Weights of a small GPT-style language model, trained from scratch on English Wikipedia: 15 layers, width 384.
Each number is 128 + 32 x the weight over its row's rms, rounded and kept within 0 to 255. Layers, rows and columns count from 0. Numbers have three digits each. The size before them is the row's rms in percent of the matrix's.

# layer 7 MLP up, 1024x384, rms 0.116, rows 771-819, columns 192-287
098:099131150159124106126073210152139150159134143127141135105130168100099142146085125155207123133134043145115176068109118178108163168115092160139180102139137120069137097121109159121124117068143143170092165179137137142081154087095144187121144162107100152130137159145088150095113143151193125142
101:112145117101075157119103109121121136154123055152073188042152150102140075156154094090108102191139191109085091185112139164093131123166137165173180138125135059174211141085108141123129121083157078141125085126144146183126125102106167156110121116129163154134113095083151123127076132123114189071
106:123129183131098113157158128091103111184175159159162107129096156155086160100164176117104075154107064093117121126102165150107118113139196102196105157153136149093112125062160152170159100085124132189157086116134137146150107126100058146121168149082087134127187119129209138144128138127152061136
099:108111163132093094162174136174125116071142125080136159140053135143120213105090145077124117118156170092183112159164083146101159146111196112094133163123147090156068134139149155147162086088123120133082118079115102136151050122034142124136096146164131186157130113114158117120098101108194167147
103:158151137161121146117069093110111146127157094156085110064153121112147143132082062141071127160057145106108102112109094096140076137122133110137199114134120130102085176123038089093107089105132101188141110148145133139094113106127126125135153118178150144121112068102204111090103153213093118109
103:132146123129092125152111164087133144115092120182097101184169174145107056150145164083169079129152133168149109108164148078115177132113084108133122127191084095149112134157073162181162085097103109089127107087119151088117169149161140132090225197125212119027112112134160136156123121124155168113
101:111094105123100140121104073077131112080103170159145169194123106106092138146165124152093123088156119085102220087184139068137175090097152150062107163109097101117078098139101084133162052138164142129132130112112144134111158126097146100050125071137201064115123095116048075138169162129134104171
102:139093134136125132087118133105115084181154096144198114096178177096148153164121107110107164130145151153125120110065172151124154097094094119117065159211116063111147102107143168151128044137125144169189149146118094125088130067152162167062126147118149130098118119178131152137109173170143091118
092:153199128137112179145142137132120153128111097000104146094131172177134142133129171106179121134151104167114127179113164097106144142201087108142153160126137148120080134125076083138069189154102125175101069141118124124095122117173124084101129132079140145164146142123155103191120163136128117139
105:128173077086148090160114195112154125191105196097138079101162144142091087186101117098126089120076115123129102122101152155184175138174140048127114111125125105138136105163126137149121075123133156172060145108096086089136102161129096121196148102178147116114121133136145123148093150122188116143
105:092141123076089123142105124101172099130102170143109084117163119139119129129182137144208098164129095103098122116122074158085083146095123085096079111183118163140099120123152208043091089108097111118086160126103119134158156059104133110121100085139121109173138169162141131167127158120112125136
105:163149138177111136086169125152113109153138197083104155120155158146114150195131155107132119125119076166080122159147096085073149127131156123111119153124144122111117139125141104093134120145079105089119099072151156129101121147116191115082103142129121087113110169115137152137175125080108093136
101:175134083195148061077122156149150150071156128151138158094117151155118109112104164095123132107105138123121092100157156116169102136123119101086116094133109095120105093087129175157136101148192148111158170144088152157129149111114151121118140078169083120095121105165051107100103147159158111092
099:155071147152188139114102169115158084130118115097157069153134125149132117145108146125156131143096199058148137136110103109074148114126102131085128115115128132038146178110117162114150075167097121093088113120017140101097158163130132082096156166156088175073141064137113100163140122123182122085
106:087097207091123052173170087113146113150094076142093125117115106139184165130142175139148168111115127098104182153126160123035075127096079079092103108101124125147129121111096100145171178112107105140107140168072141132108139102162161103143114122243128159111128078148176119135096141171182134104
098:122123176136138174134126111094144140155131106149151137126099185174135139139173115156165146122134153078130090148127072164096144148181093131075095186073132144117130124146125088137066131119088106174152111141076100133101104122167189134120149115190126146150112047190107077133120082082112098125
099:164123176154202104157139155157107095136120165105158124135159176123127072161142129119130143131130089146145144095119134152141190147101152124067108137124142127100129124099137135176088118106089149143131147161127066088091121152150178152124111133147174081151135150139122069130141147163166185113
101:081112128147128145187154152150151119096133114158128040195115093124130150149081069159096108091177177121138153163147051169157176134132128160101145092110128135159140127134136101147176120118116153124116147136145099110059084165171105176113143143055130112118097113132166162184094077095129138152
100:098133136106084121125130075111147128096157185124114156156168188111138149173087117075123119148129149097186138115078103168117109147066155183160130093045129167142094118163112118098107130147147109093103135117138149104101122123146132131121096135188132151123143117181086111126080082116079174159
095:133080059182110164130112048079144090136156142106050139132097118079124139135168110129085141117124127156126164120098146121170201208098128182102155140213109111125092152110145042071139127135150105103171083109161175128112133139118098056181101086114135117153140135155121162092124114140131117147
098:162120113111124181093194106109103155121099143118093077117095076092141113111108133141080090090117047183123093170098125095137135104137095194221123131118129125146172187135144114153157080050133136136118123106094100105101142115074103177142125125065078122116168123095114112063108164115184068157
099:124119196106117147133117090094141092132125166106127068121112044140146181084157150082082127066171139129145145131115150057167126171102104066089134106112197120143143112074078126123135145088204143116126092163193186118128137151133149143158120149136098163099145145188143135103159152160103105103
102:170157106102153118182159102120101129136132102109128090171132132073124176121114102165110147140100117168163139100109143191126134119123137186127072114164135081096093096107150155134135150200127158118137097088139125232173128125151149110183099199145127071183094152118129131108117084088107125083
098:186119087085108076101122149150128091115120109119163100156128116177145148147132141111160140200085097224144166064115170161123187166091118071084143132179118144150073170097087173154095120119122133083136076166145124116152092169109138119164123068152037143094136126103080138134140121135153140138
101:075142088110135129118138164145129095088089080083088151164132118085184115070136073141153133134050092128085127150159147113175138079159085164124123131126118166119113117089103132087158154114123189165122171106085158156143089113126103090101116170128131143138100087127115186173099169093113078142
101:131163124165070086218080138083097137084110183137186122216048100105136151163133124154130098143122059128136158104130161172183104162129156083143137148223157093137083136170114136158088137128130134134100185117150171136071159106113141149096191157090130104101132142131147131140128085144174136167
106:095180141148095172095131096187151166142136103138100110137164140136120181166114183145121119098165186089158093139077152160164085098134114134143133134111097095081118105129128125182118155107168093108129170115094119195088174131100081160133135126114190130109193103116143150083113119137123081155
105:170173153142093119125142086119126119146108168133157157103092090122127141152150103109121126167125081117136151151120129109120132159121097061116106139113133116175139115105151138106080173115167114113150114059126105094102110082108148035092139145101105069123131114096126121138152116107139154145
100:089080152195130124163113122126083103106108101100163120118187127095108159155105063119083079174154125118123105121178061146097104126128102133079090145134128164144133138147106128130074143102141143130136113151129160082081134123160167152133161116131116132097138141167089120128140103035131145120
096:155108130152098105189080152195086124129136101145119125095138119127153174139066096150094134124148144183142159096102127152138106123190196126091087141142139085067154108138123180084115137106104137110064088120151175182070124145103174161140099146092129105118122113116108084182123072156072118098
101:142136113109089146125155142136150184132126064171108092091133110152108155142078177139126113155101144118137072145122046085074135139128102138170113142160167078139122099115170092178066173161107109121195134131150079096126145144172095125143097138151159169140070154126106114132128134144136197125
100:127159138132110139133126129145098062142125153126192088225098104173141046096214146055142128139117113125134145130117112154112154152123150160118188120112102109086148162133086081126165117152116152066116132128107057138065098105117119079168094113123129079141121130106138103107121144136119096132
105:076092102125127144165101107136093141126126122185100213117180150140154064085081169098171096183141079177112137116139154190120124157122141081135110088117134124079107117107074140148090102162156135213112168111145168083158134109131142160146099074144094075149079106095162098189150137047097122100
099:129205059147167154108115126157127095188128164083136181112111116170024138138137068129163106145142133160027148063147149144168141173142163103114092123118132167161150111131119166129141140137116132124119191119154158101101139170110147139130135147163131138128080080102153074122097112148189140132
097:147135113161095153097154166097161100037075143155097148179151125159111144166118093131127128089164120142111157103093136158120127173126119115176146141138118105145103123073138168134111098103093097175153090179109163111131156125127143046109135157149155069110155063111131103130107095099092090095
096:156084138133111134111128194121104140107138151173085106176104151206065128091178140150192084045074190205115127147118122111136116161118128167104138121110085119151094144075090120053127140122098119147087163097088103158159121163087110130093172133083088174110144126128181104165097202100090159144
093:116105155145135151089161177100129142164165121116110137098128124147133175118067176126090159107151133182162111144110130126144108140118112101166132083174137099156123124173076169166091161123119108132161178091113189180077165111114160123131097141065089179175100095108134134110124081115123189096
100:087126092108044150063162148171161134146121149155094079143096149102154097139198139120091105058091102152104154111161114131157156119093106130179153093115106200124125100126094075151098134090122134142110088196169116119186114165150114064046133155160124113194120137059170182110123179070147116096
104:126143123156086153123163114121086075151156136200170132154119154201097193139137112175177152110171098102130126085104171108093125147144122105124155135097095075126081144106192113137106180201179122152138162108163148073163116090085138075113121133143150092125136167133128124086135161126098153098
098:177055166107087114117117116145123145103152105135102144130127175211081168125114188157118234122158132144148120162138152104132109098114170109171076189086140076108118125115052155193129142125124099102115082115140129117186133095103098147116186115137136094130086145091105149191111097128161113137
101:141104139152152134155098068153153094073094127136147127124164094084122109111121148109128152119094136152146127145093173119095053098122135184127156140187173133116104075152111110194123142169161123109078174074176081180093166151137183158123089162199159185129138146116118158095178135155201142139
096:104183113122152090167117098118144105155109128153120190110104110113128150122154156111101149190176127125096152131108172114191102139102113134142051126099131124108165143156123091151194104109140079145137129048103060131130155157056151154143088101145129142109173047033151120051132091162123110153
099:143060117142165147117102088120168105172115137070094141123128101117126088133130115055086094122052124125143132137126176140094056150128094122168167192148151089212195079106135165152098124135061130153156179131124038157114129188114194145128125101124091135101144083128062105074156096148093098184
101:180114138134098109083141149136121145163175150123098085130111118044123121137100109150148133140116106081153123121123114156162099110120163127135136158182110096145136113136146144163150129126158178194171092132174139150176115187067147106148197129088151156129129107149133130121182105135110113095
099:092132126177083117176093136154185162122147197136109152123130148167144113123090058150094108066161106170124116169091105172170143085134134163161178136120099047093097092125164197159115125141097109120093130153121135175172107091094163154128067146114075157137102154156081086182148189154155136088
100:100151094085099142189133119156130088133125159082027120134156199139095147194117083116147110137142148118157152120114090089116095137165141102149155111218087130096057158077099102151038157137156164084154149143082130132117060112153062110134133107163097107106153113148124159136143151146094105116
099:095114139121137126142066168116130117148171159121128123120132168139217141165121134108146140125126088088113178148144087126131131134110122116155128210188141128071222180155062203138093141120058169129107155144128120160119096073173096153142127132134167130121139097113103128088088104160111111137
094:109115122150128182150100039098087112156143133122098158154134118077142149125059115112133153106127101106141074115135118099098150143061172124123113151091150081119162191129108154118092121146141101139098162089110096141124100140080197131108111092140195179104167113105041111095139080155114172136
099:119125156138106172116142099102145105189115147175170154152088150197112132107119103129113135090151136196100137163171106107113148152123087184141173147078084095129145068090123166127137115102173124143096122090092121162093122156140096116092090086110063064072140109223150134068120115145146151215
# layer 7 MLP down (transposed), 1024x384, rms 0.11, rows 771-818, columns 192-287
103:142144103127105164116134120129095132108168082151089100145115097081172145158075156060088169097145173163154189136119136119108100202108070178121185155112149134158099080124084193165129086079144101104117159142131095147088169082079136146108124071111096068127155154129123137144070097106142145087
101:133130070172118171077111105130128112137141096117109194135104139121122143084146082128138116111223089181127112149124067161113139147128129165107112117113157116143168076077179140150098136134126139114082145152114142146132155129127150119101110146108066095107095083076106135167219070127104067112
101:124153150172120135115154083172110098151078127134086119131102084116053150194171125131155127135098129088138143168132135102101154127105139149147119120153145115116148128138159122110096167165134125113164154078130140073096170171090084210123161103106099091125144077133082141117162092161155120172
098:158084120096152159157138086119177098098155171116187114099155126162096095080181130165091192120101123104098078095088156145086156113149178109125133163115094144130090141138149060133140106128100072134130111076106161114075117124083063123144140144109061116111090204136086150133161130131157120115
103:134165106087135109085134133065086128090112092104132095067115124111122119099102121081120159140159116164106142173100055121145120129114093175110141152151158112118095096165141090140153179207084174156159072112094134161159143168129135126079152091137122091131185128121152076176110134162127170099
100:112161164147209096143086120212150151121189126096096156186131168113093080151132148172127101124137081147149106118104153134126106120120109159128160112139089114172131137133107141118160105170157190112144139103097087136124127076122078138126093112104087137136075077066156106090160138110075065145
101:180166115118176126113058093131099134058154154166163096156168120160108127125095141132111141139168102190125098097163131087144086125160133131166166121121174085127108071083148065105077185077112077101110133159135157100163145107093147164144118097089144144113122106132111134113087161201124114145
097:141150170160135096144099118131106062138133121135145142140148090165077177061107153152164164155167136093122110169090131152114142106133169086141131184136142131136101130142163137149135089121172084127164101124130093134161203111138141197102070142091100145110196143109143118144137115124103141169
094:119059134135108105116112211125061122119137129211149149115150107133144164160129080111106126126159134105135157074148127156173177082091203135124128161179173142118206145120118172103138066173110179147124152123131198134187149136165186106071131151191147088128075125132113069135138127090129115083
100:124083161154124108120126116138129122152122118155126079104133170123116142106199196075117156109115092084170154095100104069131179184082095171084185102083068106086162101136149059109125138144084141128112144096113165116130135184126142091132074161155177193075131173176063105137160138117145120110
102:151194131143153090145191155114110081158126151055109110106134108121143165124118180098122065186125143156114098064173099124126077126118129110160143179138116185116106099089110113078088182136152123099110141154097129161169110172081204106129155118105181175160145151154123090153163147131132144144
103:118184151138170124107146102119096107095124137179112109175101092173201162149156130137160193153113100119104091158140131151153082118077091066136167124083118125131109092109082138117081108175063164151077141118151116140109160126128165162094117216152124151185043121109129113117157163136079079191
100:153132206137128097175094124142140093081166125195141152139092204097145133101095192100123166154106095138152160130131134098159137183138112101159148135105141106211141142128147114136166112129091107117113153099167115088129133151159106118144111151110180098113145154145116142131091110123104114130
105:156162097142084174116086077147163130163180130133149149146105070141108128103139117115182136105130125166081166171180148126186111201162086148115110088134155132132153105107120122136125156094121166152176098097143144142097154079080123132136123121096151148116076155172075161150143244115116089099
107:093086131170133098097140084091176114104155149170127134121158085134203100149161171124186154088099155112077165122097140134169122060062119187096136116111175135083087105157121116127169088132117137135157090206170105163078126145155148138158124117144110162115108082101106121172172098125128113082
099:163145087099108092152113141147131164143156209128105095113106113146125116133104057161057064080059165103149167106099127156113112124126127152162222103124112146200171153121149100131106143123100143131145164155142125141129173165116157161148155131110145131087084147121177078194107148123142133111
095:130142141105150207118154144178185136152108146061069138062075158155108150141079140113133091153158146132140080129114134110125136093122149139123122158108181157122129143132121158127116147139176094097096226121133158174187101119094079138075102087119139141161135117149137180141134130145116114146
101:179182146123109161150112093184116130076180158085142150092082081122101111142117112101145078146149110049087122134133176136140041107150087111088140147112174159083103107094089125147120163126202120173147127108099114148114161061117117141143106129088070084162127092161084132109188113135077100106
098:149113079118112139130144152098103143129098157164116171113095102161096150107152129093113171104129136107146167138153083099144100116145180135123131160110084098140122220145092162108157120143144121122085083085043062137112095094099164121146155167146117131190123132110143176122154146069171110141
102:081162099143112108141113152148161159086182113078170084063127128151105129166157123125125130124128109070072084122106167121146132172139158090100078104099146144056136149101115050102184100104107187169118186049160081137124214159100092126148141141122143158095134125149152128135143109052167085153
100:148150140143181094157106088156148112097172158130104179162124100141151157106163161117122103114103126153095132167116121112143113169143117077108124146156106066152149095141101168098148147140073138141176165131127173112137100120120144147089125142177175122132089077133136182093106130211083122155
100:098105076131124121107166126145187096065138150098142119121140091057099098151134077119102140108130167124125119143194084157150142122080140133122082192143138154152082154084134096133131128055125115086177125170155150163158167106115159075156103189105089176053122127101117163173113114032075113121
102:174157106145149100107140120094124191180162098147104103098138195143167146053140145112087168123029144162086128085090145133167128129154128139167079134112114163101109131188132110163171122126070130161089064068153121104122120079133155080146098107144167167140120161128123135160143160139156132117
101:124146166120140168099073164130128149142103154077130081175094113160136078161136010108103142096168137136101147118142180164091127094131195142081160162135144140121089165158162085149178143131089071102118120189135132143136096103129102105132110178088179156090143153114168082049117126123127121104
098:118141077194160053138165163115133128133150127119127085125116129125167147119153133108152118089174132144171128106150099132136114149118128143141163132090130137161045106127153149143159155147133105106113116110165097087130149125100183141202114103155174135059118126104163134107131109147102124177
101:129147093117123090093124182130092103154097197166109131109093200111150075147131145154105107112124094135099147108150105181122137153171120099122113119081095110125098075109155123146106161053146103198153136102140128114101104168098136135067134096127180106123100102128117179150134106128039144158
105:166136127103098167092114164073099113136119105117186172151163092131101110093068079154129136127137174093105123159168153086159090145130164108100119094089116123125059147118166155146094053103167088111103101090151120126117150150083107089128148166147104154110141170099137149119086088133125121138
102:123109115125126179185113135149117194077160116098084118120171123143161159113145114054108102154171107151149126137094174094117106120155141141132132087090164092102122172123117116141171149118175162081121132125093104124194166164105094133092086124153132153103127156162115087094148163098097115127
098:166184133073164106123169089093128144117138142225135105138168143118135037099131123141149156138126136084173179139079148141106132156164179173158122163114158131149089091138146111139119114160095102101154167115157186071107140153078101138166142111124158119106118173070157149153097103115124130138
094:179153174180192161183146120183100103112096151091136143183144092164095146130178150136167095077138137185127127114157157123142130100154141121126160108088205154097110140180113099169123104165082198106122062146157138091166137086089119145106093159144109104081122175104094148130160151143182084113
101:076140123127151090133132173148165161093180152145041133125184148114171115139145146144183120122110130088113157117133129102081124129166142115106108127134119112108121093149146116138145145112143144071180124179132135169165173101167133070143065104108139119167107151069127100138125116091139162130
094:078150157155136153095111145119114082129130143110126142080155157106114132122137110143136129147151174085119182130183101149095138084106121063173162115104159103148123134088137134115139140134127118113133103153124089082098172134128115157135105102126102132135158168077144066136151120131133199139
104:124065136082090152145134158158136133124146154097113201103131211156113135079103078114080129097120131139052059133154126157160121142161156152084147114077131079187084085146135147165153141095109108169167131180142081075121143114144120107197143095120108083133212126149121094182129117081118128161
099:100153139097131066166107102062164128172146114103159125083157163050149100112067142136097123111099154111112088134122137177096188114156121096117105120179116040073116174135064128087131093118109125089147067157139116149118115150135098094092164110121088094126150201135201107118117113109156110143
101:107073139104197157150154147145142104071116115186083144178134091166089151161113109212131163087112127098154151113145125157103128148159086105128143189114113108122152126124161109129134121133119084187187150112125192108155125138133144133121165133177144127161153063095147109144132126069135090115
096:129093213136147118100139098156127147131142101147101114131185142152190082138195159164087075137116164103132167147174136110113064158152094154134138123148161118159124101114107132051155131103118141110152156133115121153076117135165095190142112207136189143101203124122190112150103121182059130128
098:188134111143155180139157151142081090130146097119144019177143100139243073110145093129153140145076116063119083110109148118103111098131148127161125171184130156151088108121095137175095175160085156102137115142098146082132167095081159125132214088120147138153138193116121079055105120115109102131
100:117155088116182173126178137119149132065106110093102122152128097116103126163160182103147135149186132128124125168109153159108183071144147112062113190114145139187127096148152139120182108132153131169110127083099106100159153120128112150127129096150147169103174140167125123162140135079127152120
103:169148089095137130132143118164102120143106130160136063138144145132145175142093135156111098117138122156180115085123160093076122081138119112115109112139069095180109095168119128102124156089079139168208153128123117130113151161120139133093177123105166116166094167175138149198139128145152146124
097:169130130114122110140098154125160157084064140115120132110109146089148138124124194119119163062124195127140169152139225132145123102139083096118159144080153057115089170077067117140110153121119128109098120112171130053161146116102143127150117097161115128130157081113084115128117115150096077154
102:142136110133131137147121083142159164116137066120145066168117075137096098107130111158150148109123091145094151105196183125107123136134101113111137133144110116144137062096111118164230127173097184115158107156076118116111178131129085112129104121097117156124175142100144128148148162113158143095
098:083121174158185126121134193108113146147110154107071150123085187089151093057070110163137090102170167132060134121093142134114137104193169113061140113125115136215148134038116151068160138141093077120134095164123178144186110164174131087173099081119107136131133145147099148092148170146120098133
100:132157075128120116175122186144128165081112101172120079134140152088143115147116067077114157160163108140153183132107121117139091111102095143132144159127094155160125167142199105104112093124149145185099122093104090122132133132129119136134179128165147112194072143136120077166094056130095124135
099:062073081142180137113133109079185165174120140175127136145147102091163098116114085119108153177127132096140043086178082128199087166168129134087171115178137188098120160132134099085111162172120163149065156115201158129072154102129127184094173095153177147114112133104139100125151159145106101113
095:190099160088104198152172049082085144116159100105162154146094110130128061136108131126079135152153189108105128105136152128088128140094079168069102144116060135074174107178144128140136092161151147126132149155114138170077046105081042102085172157165075137155120161101168157147125102090161125163
101:085146147113194135098154137128133120109121138160143153107146115137063164078104162138176138152116126094186148093148092109147185105171157182129158138136150145147160104165127099124130171169134082126143093166132121173139131194147111124118131142125120132096157135082096084123169142114127193091
099:145182148099080134107111095127140141107203141170137152109165156104175143105101138123144121147172176142097177093113117096079105133190114114208119132111125180099195182129069129114092137042137118146084122169221136127185107125119118173181149097115131098069126120158144143073086103192117090126
095:128017131129117139128093107151083162113129162147127133125132186146118202127100106137110124192106083130093121144170156106111121130137122128100067057147164143142154168100235141135119109182103125146159218174155159170129111107118034085126135060092088099119131200109152110124158140139172084061
# layer 7 MLP gate, 1024x384, rms 0.111, rows 772-819, columns 192-287
102:207085090076118128136129120080174171097148115091141173117074119098103083058148121111092162139182142108147093122106134079154130168151133151168178167127172134149129102137124150171097118158112085117140119124145117188134120017161164135061151092137149100087039150122092134178126077138074194102
107:149089030101102163091137122137087076097120176078095148104133154072087097073095142145176110119166171136156113161164077088104092154119118187069121140144116050168126110116131138063145113096094151122104176134145093119129141196148159049135200130126156140129111089114072093119151166116130129126
099:120097073175106153167106144081109115114070152131135108177179124103167093174111196156142134104126231088119099125130132068113123100158154125198168162101147167134149118128146099131137139116111159149128161089086112139122137071144137135122088119145143110129186096118186095147144138079128143105
103:129153120116130157117117205163113157167080177144111131128097133157134202081120028100121113130112175109122160159144095144156141129119131082134146126149153158124090177101155174137087147182077174122058154169134161121071143119108132100158143147111114098218093135162113113133089103172162167143
100:143125138104129104141169124124163100116118132098107168104088091176104192085116184127107147083129128145088121184092174185136142057137134135127124121107133150080164116167149091091140079002099080054169114147083096162124135128115109089038138146081140130118188121100075124127177088107164204175
099:143128131118186165080109100147128095166178139112087128117160106116119139165130159099144102107115141134068131183153151102108161082168083117123136121114087104150068133112053177071162112164108121123159071154105121151088097150156090096164119139137109131127112206098072161103094149144132190136
096:109183148106133154120107155146148081176163128184149141097166108092121104110141114151149175110076199155131102163077167136103110145152119136198076079088112116101144125122191091142111091109181108104142125156104132204139112145106133161119162150162142120103095086139107173199097159096168074072
093:144087137150115121142157145096153160092132183167171149132092080092092098109123028041076146059129134107091138155133112142130095093156190128148127093137165090179155077177158199140191089144163106109128153110079091139145086115120143146089118146139100116099114119141088155091076156117138119156
108:094180183157134128117104110135165054118146117106208142115105095122126170087126103139067120104166169138102123120150066109158110139133161097137123091149184123140084131122132179161160123141139093078161144146152147166055124105193136220185127158082137140117060124113153187144157116142096163112
099:089169125098185116129086137105129060096115129171101157160073120134160140061167100154101180157094094124090160100145099142104173115158167189152186106131173150124165128115147167102092108158043161132179103141121204170140149081133149084172114130094075119091126106109137110095057154161117167152
101:144157110146095082086111142135144164108171159064086171077169106168110135131138139125167175110150153175119117135137047143145168099102158094107133116171158106197150178103138132101096088171171052108130094199144117155157107175134078167117157091101109145185089152158185138115164069125167145180
098:183120116113133164116141159111084182183143160162041098141151099039119168149107141132191084112090119113116115134113130068148126107125131118127159104078089104127126163163112120147131178131153154140102155167105147118118158154086142139109121105166114090128122084099146141143188111094098232099
103:141123073125148095101148109076168117121161090120111119149113129104057115094173121104130200092124142104182104170092179122140086058153098100176145097160132095156109125197080118100130158078138097124126135087152106146123052128168154099152142113145107129106115106162157169061109130150118131107
103:159134134130110072108123152204086163132116131131169148139112100090133099133162100147123122179146182056091079120142115148116143123121122128148164103172144151099087172113109081125108123113122040071123134180116095121153108083140117130089076177153165107182122118142146128146109051122125138156
100:107128104108133106170117128147118118117076053099126121134110163160085124090162169175175158125136209125103217100097134121168092093156174149169043111155113119125206100162153112125101086170145103183141120105101160193136168154118145154110118120158073129132137169114063109129162130097109133122
104:127055155104126126112123046101102141105105110123128110116127098122101152140133149217136173183115141144074130167098164109102191132084177146207072129174153150113190131109135123154121132149064124120151106159134095065058098149139130110194167111091152134135128106141097093113134104125124137139
099:092064107116205075174124078209116039203155149125101186136138069119209165126096115118187133169102100129143066118146126133093113093122159091100149123124121093172219168107149128162112151110147094115143111111126186121121085134111090088077086145080141141128157116129135108090088131098196160149
101:171103133202133160181117122104092087162075170114151169186095153112154084113068110135087094151107138192136141130143145125152123138137181120151116170119148121117046108155174150178180082146130077143089083115087103109068088121209188144119177148093154141132134141115169108148196063180167090130
100:159145028127074124119137112172126075156104140128124146072184113128128130120109131163115139077065194153116133130089118162107130128164129149126176098118124103105144102129117125142148177126151130085156159145091174135157105164115152106176088167147080133099114147107162167125145143140063129124
106:115167113113095111058125150121127128107072096129113095150043131136090141088097099121057148131117138193142094134092151090174112146136223117109093172117102136138136089147105125149117155168191133138176200145092116167118129197128129121089132130110172095157123134114089197060115113172125136143
100:097131128146095136116182095155110111108178133089144114133150156102132139083112153173139123190075139124094162119142114076081134118092059096114127136133122102183097080136083139121073131147069150181204150171166107096172102113117113138068120131144214142135131135110091139128116106131110096128
096:072100146148136155124105111083111137128115107127094064127192141130109084098106136137175111144150146132157095124104186102110083118082184109117115113152084101089169145132184166145109124111146174111181147150135193156119098176135079136118101113085120167178159128119176096139104173184118124198
100:072078217178112101183137090093098080092118095121141145119162122175113135082087135106125093137143118126069128146128130140043137144166140083248128118106109165122177120124147146115130183083121107183089161130120111147074102159149132039094159108083144144081163169142099110177137092100128116144
102:075079090160111141102179096124102128121119157132118084146131127135136139224132160164151137179123066174115138103167147116178122151096131120158069185144124127123072124095175181140139128116110124115110122134137158164128131122079162085109177153194099130128143130165172152113103116185178191111
101:103110105114096179104124142129111176095147168163146108084076129117097170165123150122112167106125118110100133071065109149108149128165181132100156100146117168138076140119103178044162169114184163164180105175148109123121185124152132102175162198131168079111112149128132099184095156092160127173
106:140133146192161129094107182139152159102117109115125161093115139158087117125081103169133084147100135146097174136128125083071124103109098113123181102159157139120172098109094197121118091100050089173093132108099145222054141066113184140123118167173137160122079158138148154055094084153108091106
099:130128182106111098145169103083156167131143176173155127123142072055105134120131131150154060151120144155107103130133135130168112104110084157091141099096114151124133142114143108149081192132135101149163139098115161083121160081160200121132191144147153111109111113142152175130150090166149174130
101:151144117111159143139110082183135137135112147176119064123076120145179122094177064083148159215112133170133088172167154157100106115108106201117114133173120139166162164112101086073114151104139093160126176156150125107102179114092135128121120086160113163110125192118112077117162081123048158169
093:103175088129098150162147135084127127168113158100114088086119099140104117130154108083124140147140100112094107183028162051072102171114142162116074067112111194049084159122074121113141153113076148121137120124099133129156156131124107131152109122131128145184071103087114153149176145135141109144
098:104098157162124130139108120157176114127162131113040105137128150125081114107074102135089146126143102140138091132163206116104112134093136154126092158070175099172139137133126061150158106121089084148112136141154165170214157112126062111117131074069140096214124124111158129130109076101088117093
100:129144191178134154129150068105107089083136119142103140127097143095161175146126118151169216233160084105121133201107189071085161134106098140186132105160114184161177189136153159105141138134148121107110090140125161078153087123122081166104070051162103178146108183131124104106162139151080096112
105:182122113116137133131137103083163145122127151162132095143114108118112171081115144129134149158141100121111075123091186122072133157076172081123143156155168159150170167187161119123135099151144152132088153167141135124111190129065115113085073103173171094168134134123109078084134142154090115097
098:131154106123117094109116127163113113184102133113118119066129151085121105099127092175137096099128134111109075156134071141093122111162169137058133086122175094169131114164032111040101154150094117171132101135063120125152089142114159107115180156153155144131100139099092183111077215128196141153
094:118131104133116158074161147134104155084099141109131163155142130145171121148135109068110111124127101152131106149104100162146075131097109104088158066107115128206118180064158141137100132096109078089130127170189170140068179108172130098148089168130155130140095134165109113100106120122083130167
099:110107068150121135114110176163127129161151107124143180139108134176080114123130118169114198135176136129107100191141146143098116060122117105099119165101136068110157163170105122161152068129175061146113123146082172150128141052127159066116182111131179127114117198183153117118165110174123153107
095:101139134152181101182155159082071130133142095145123178089151164157138092089123113144144231157142178151165051161151112097155102104198145120168125178124132194130114120149143154115144122134132137171100127101150148120160073128165135098105161149107196131168108144136168114127156117129115144095
099:155170094163125134100171131077189124205063161143162126119127116095111142097224180104103118088141137126115132153147100153152151096113128119158181124179107077123119112146162168127165084144139073126146140099138126117139106107122103103165103128134136180164153088091151136123066126091092118112
094:062148174110142157154077107129146178171144134211156159122158110113075117188111151138144101160162131120123111118105125150100104167122121106181160064197192152129131144129184166131183150135128131124164132151091114158144117150123125071119150097103171168169109126146109071065142186122158118204
096:143167176118060110118128171105175104127173126155154144126108133095168085103106110119108115158159141149136131130108122103130155131145149109102099158166089096092145175177117148140106162107128093110155131121091140130153188109079075124180115176126146118131128128189158155140161099081111164175
102:176154123114147068142161125045061108156123099185141095141087156144175082095158179150120121175092076134131112126112184102155149146114101124144121109181058190135132060162144148134088109145100102128137102177165149134192094100156137133086171159103105152158153149163048144116103191142108128115
097:073070131160114100089130175097104106133128083081145186085138126152150142129123054164184099107084080086121125020141109135160140122118130058161130123045161132128125118101107141116118159093137111117130157109155124114122089123129107131125145157137088152103161123172066107151111142063161130108
100:095122152094120122080209130138138100127135088098134110163165162184087098133105154182145182107125161163135088142162071151155060136122070032118180112118122114168180084113094160215161148164110117138153113146082148120059096054097128155089150104115104140129136103125178177102189057145070116146
096:092101118104160120099172141133108110131150182107139115163122171156156090107151166136151158104205138134127120176157074147123133153102130157123093137118124126125135145126116095102125201115152084135163152132145124144129099151121136139173071126142148109147097096078117146207166065154147162117
102:118157172090137105126165112077091156152216133121147156152107102119088145186156161129172146143172161105141072106166165131154117169115125089133118137109152171170164139116095102117147102129108103172094139076057121098177173116144142157177156136091083082096119118110031139096098133054137129164
100:136106104134092052167072139154137121166113143067094183087127106124131116147150112093155196156123140096119125124129127098116163173154134150153100155128120125088178139104115158141111114173101174152165124082119164108167077116133071166125172101132141119069124118071116080148201121171119169120
096:100122138183139079149139133083143064123116129071134121125139098142118063115073153163168142135176121082106195115158164075126137071121126154105106138107083162149125089114128152103170169138153102027067095137117159117054118175164163106091159149119126151174084174084165095192116125145171123160
096:091111139116145118078098157108120134163122128130085200133104102232121157123141162106093110112139150181161118155139147146178165115125128075116144157115092142075136135158142125128224182129121141099111107113129037139123124150157123108131130213114094116132138150099124142139158119155097137122
105:088130183087093140047159161108189126125129181137175134200122111140148132181095134130135139149133072130121183163114141190130148065211126140099091157140128145144181107142132102107089144194116111084145092157110111124122139118097125132125144174145172129116188138092116080132083148063093110111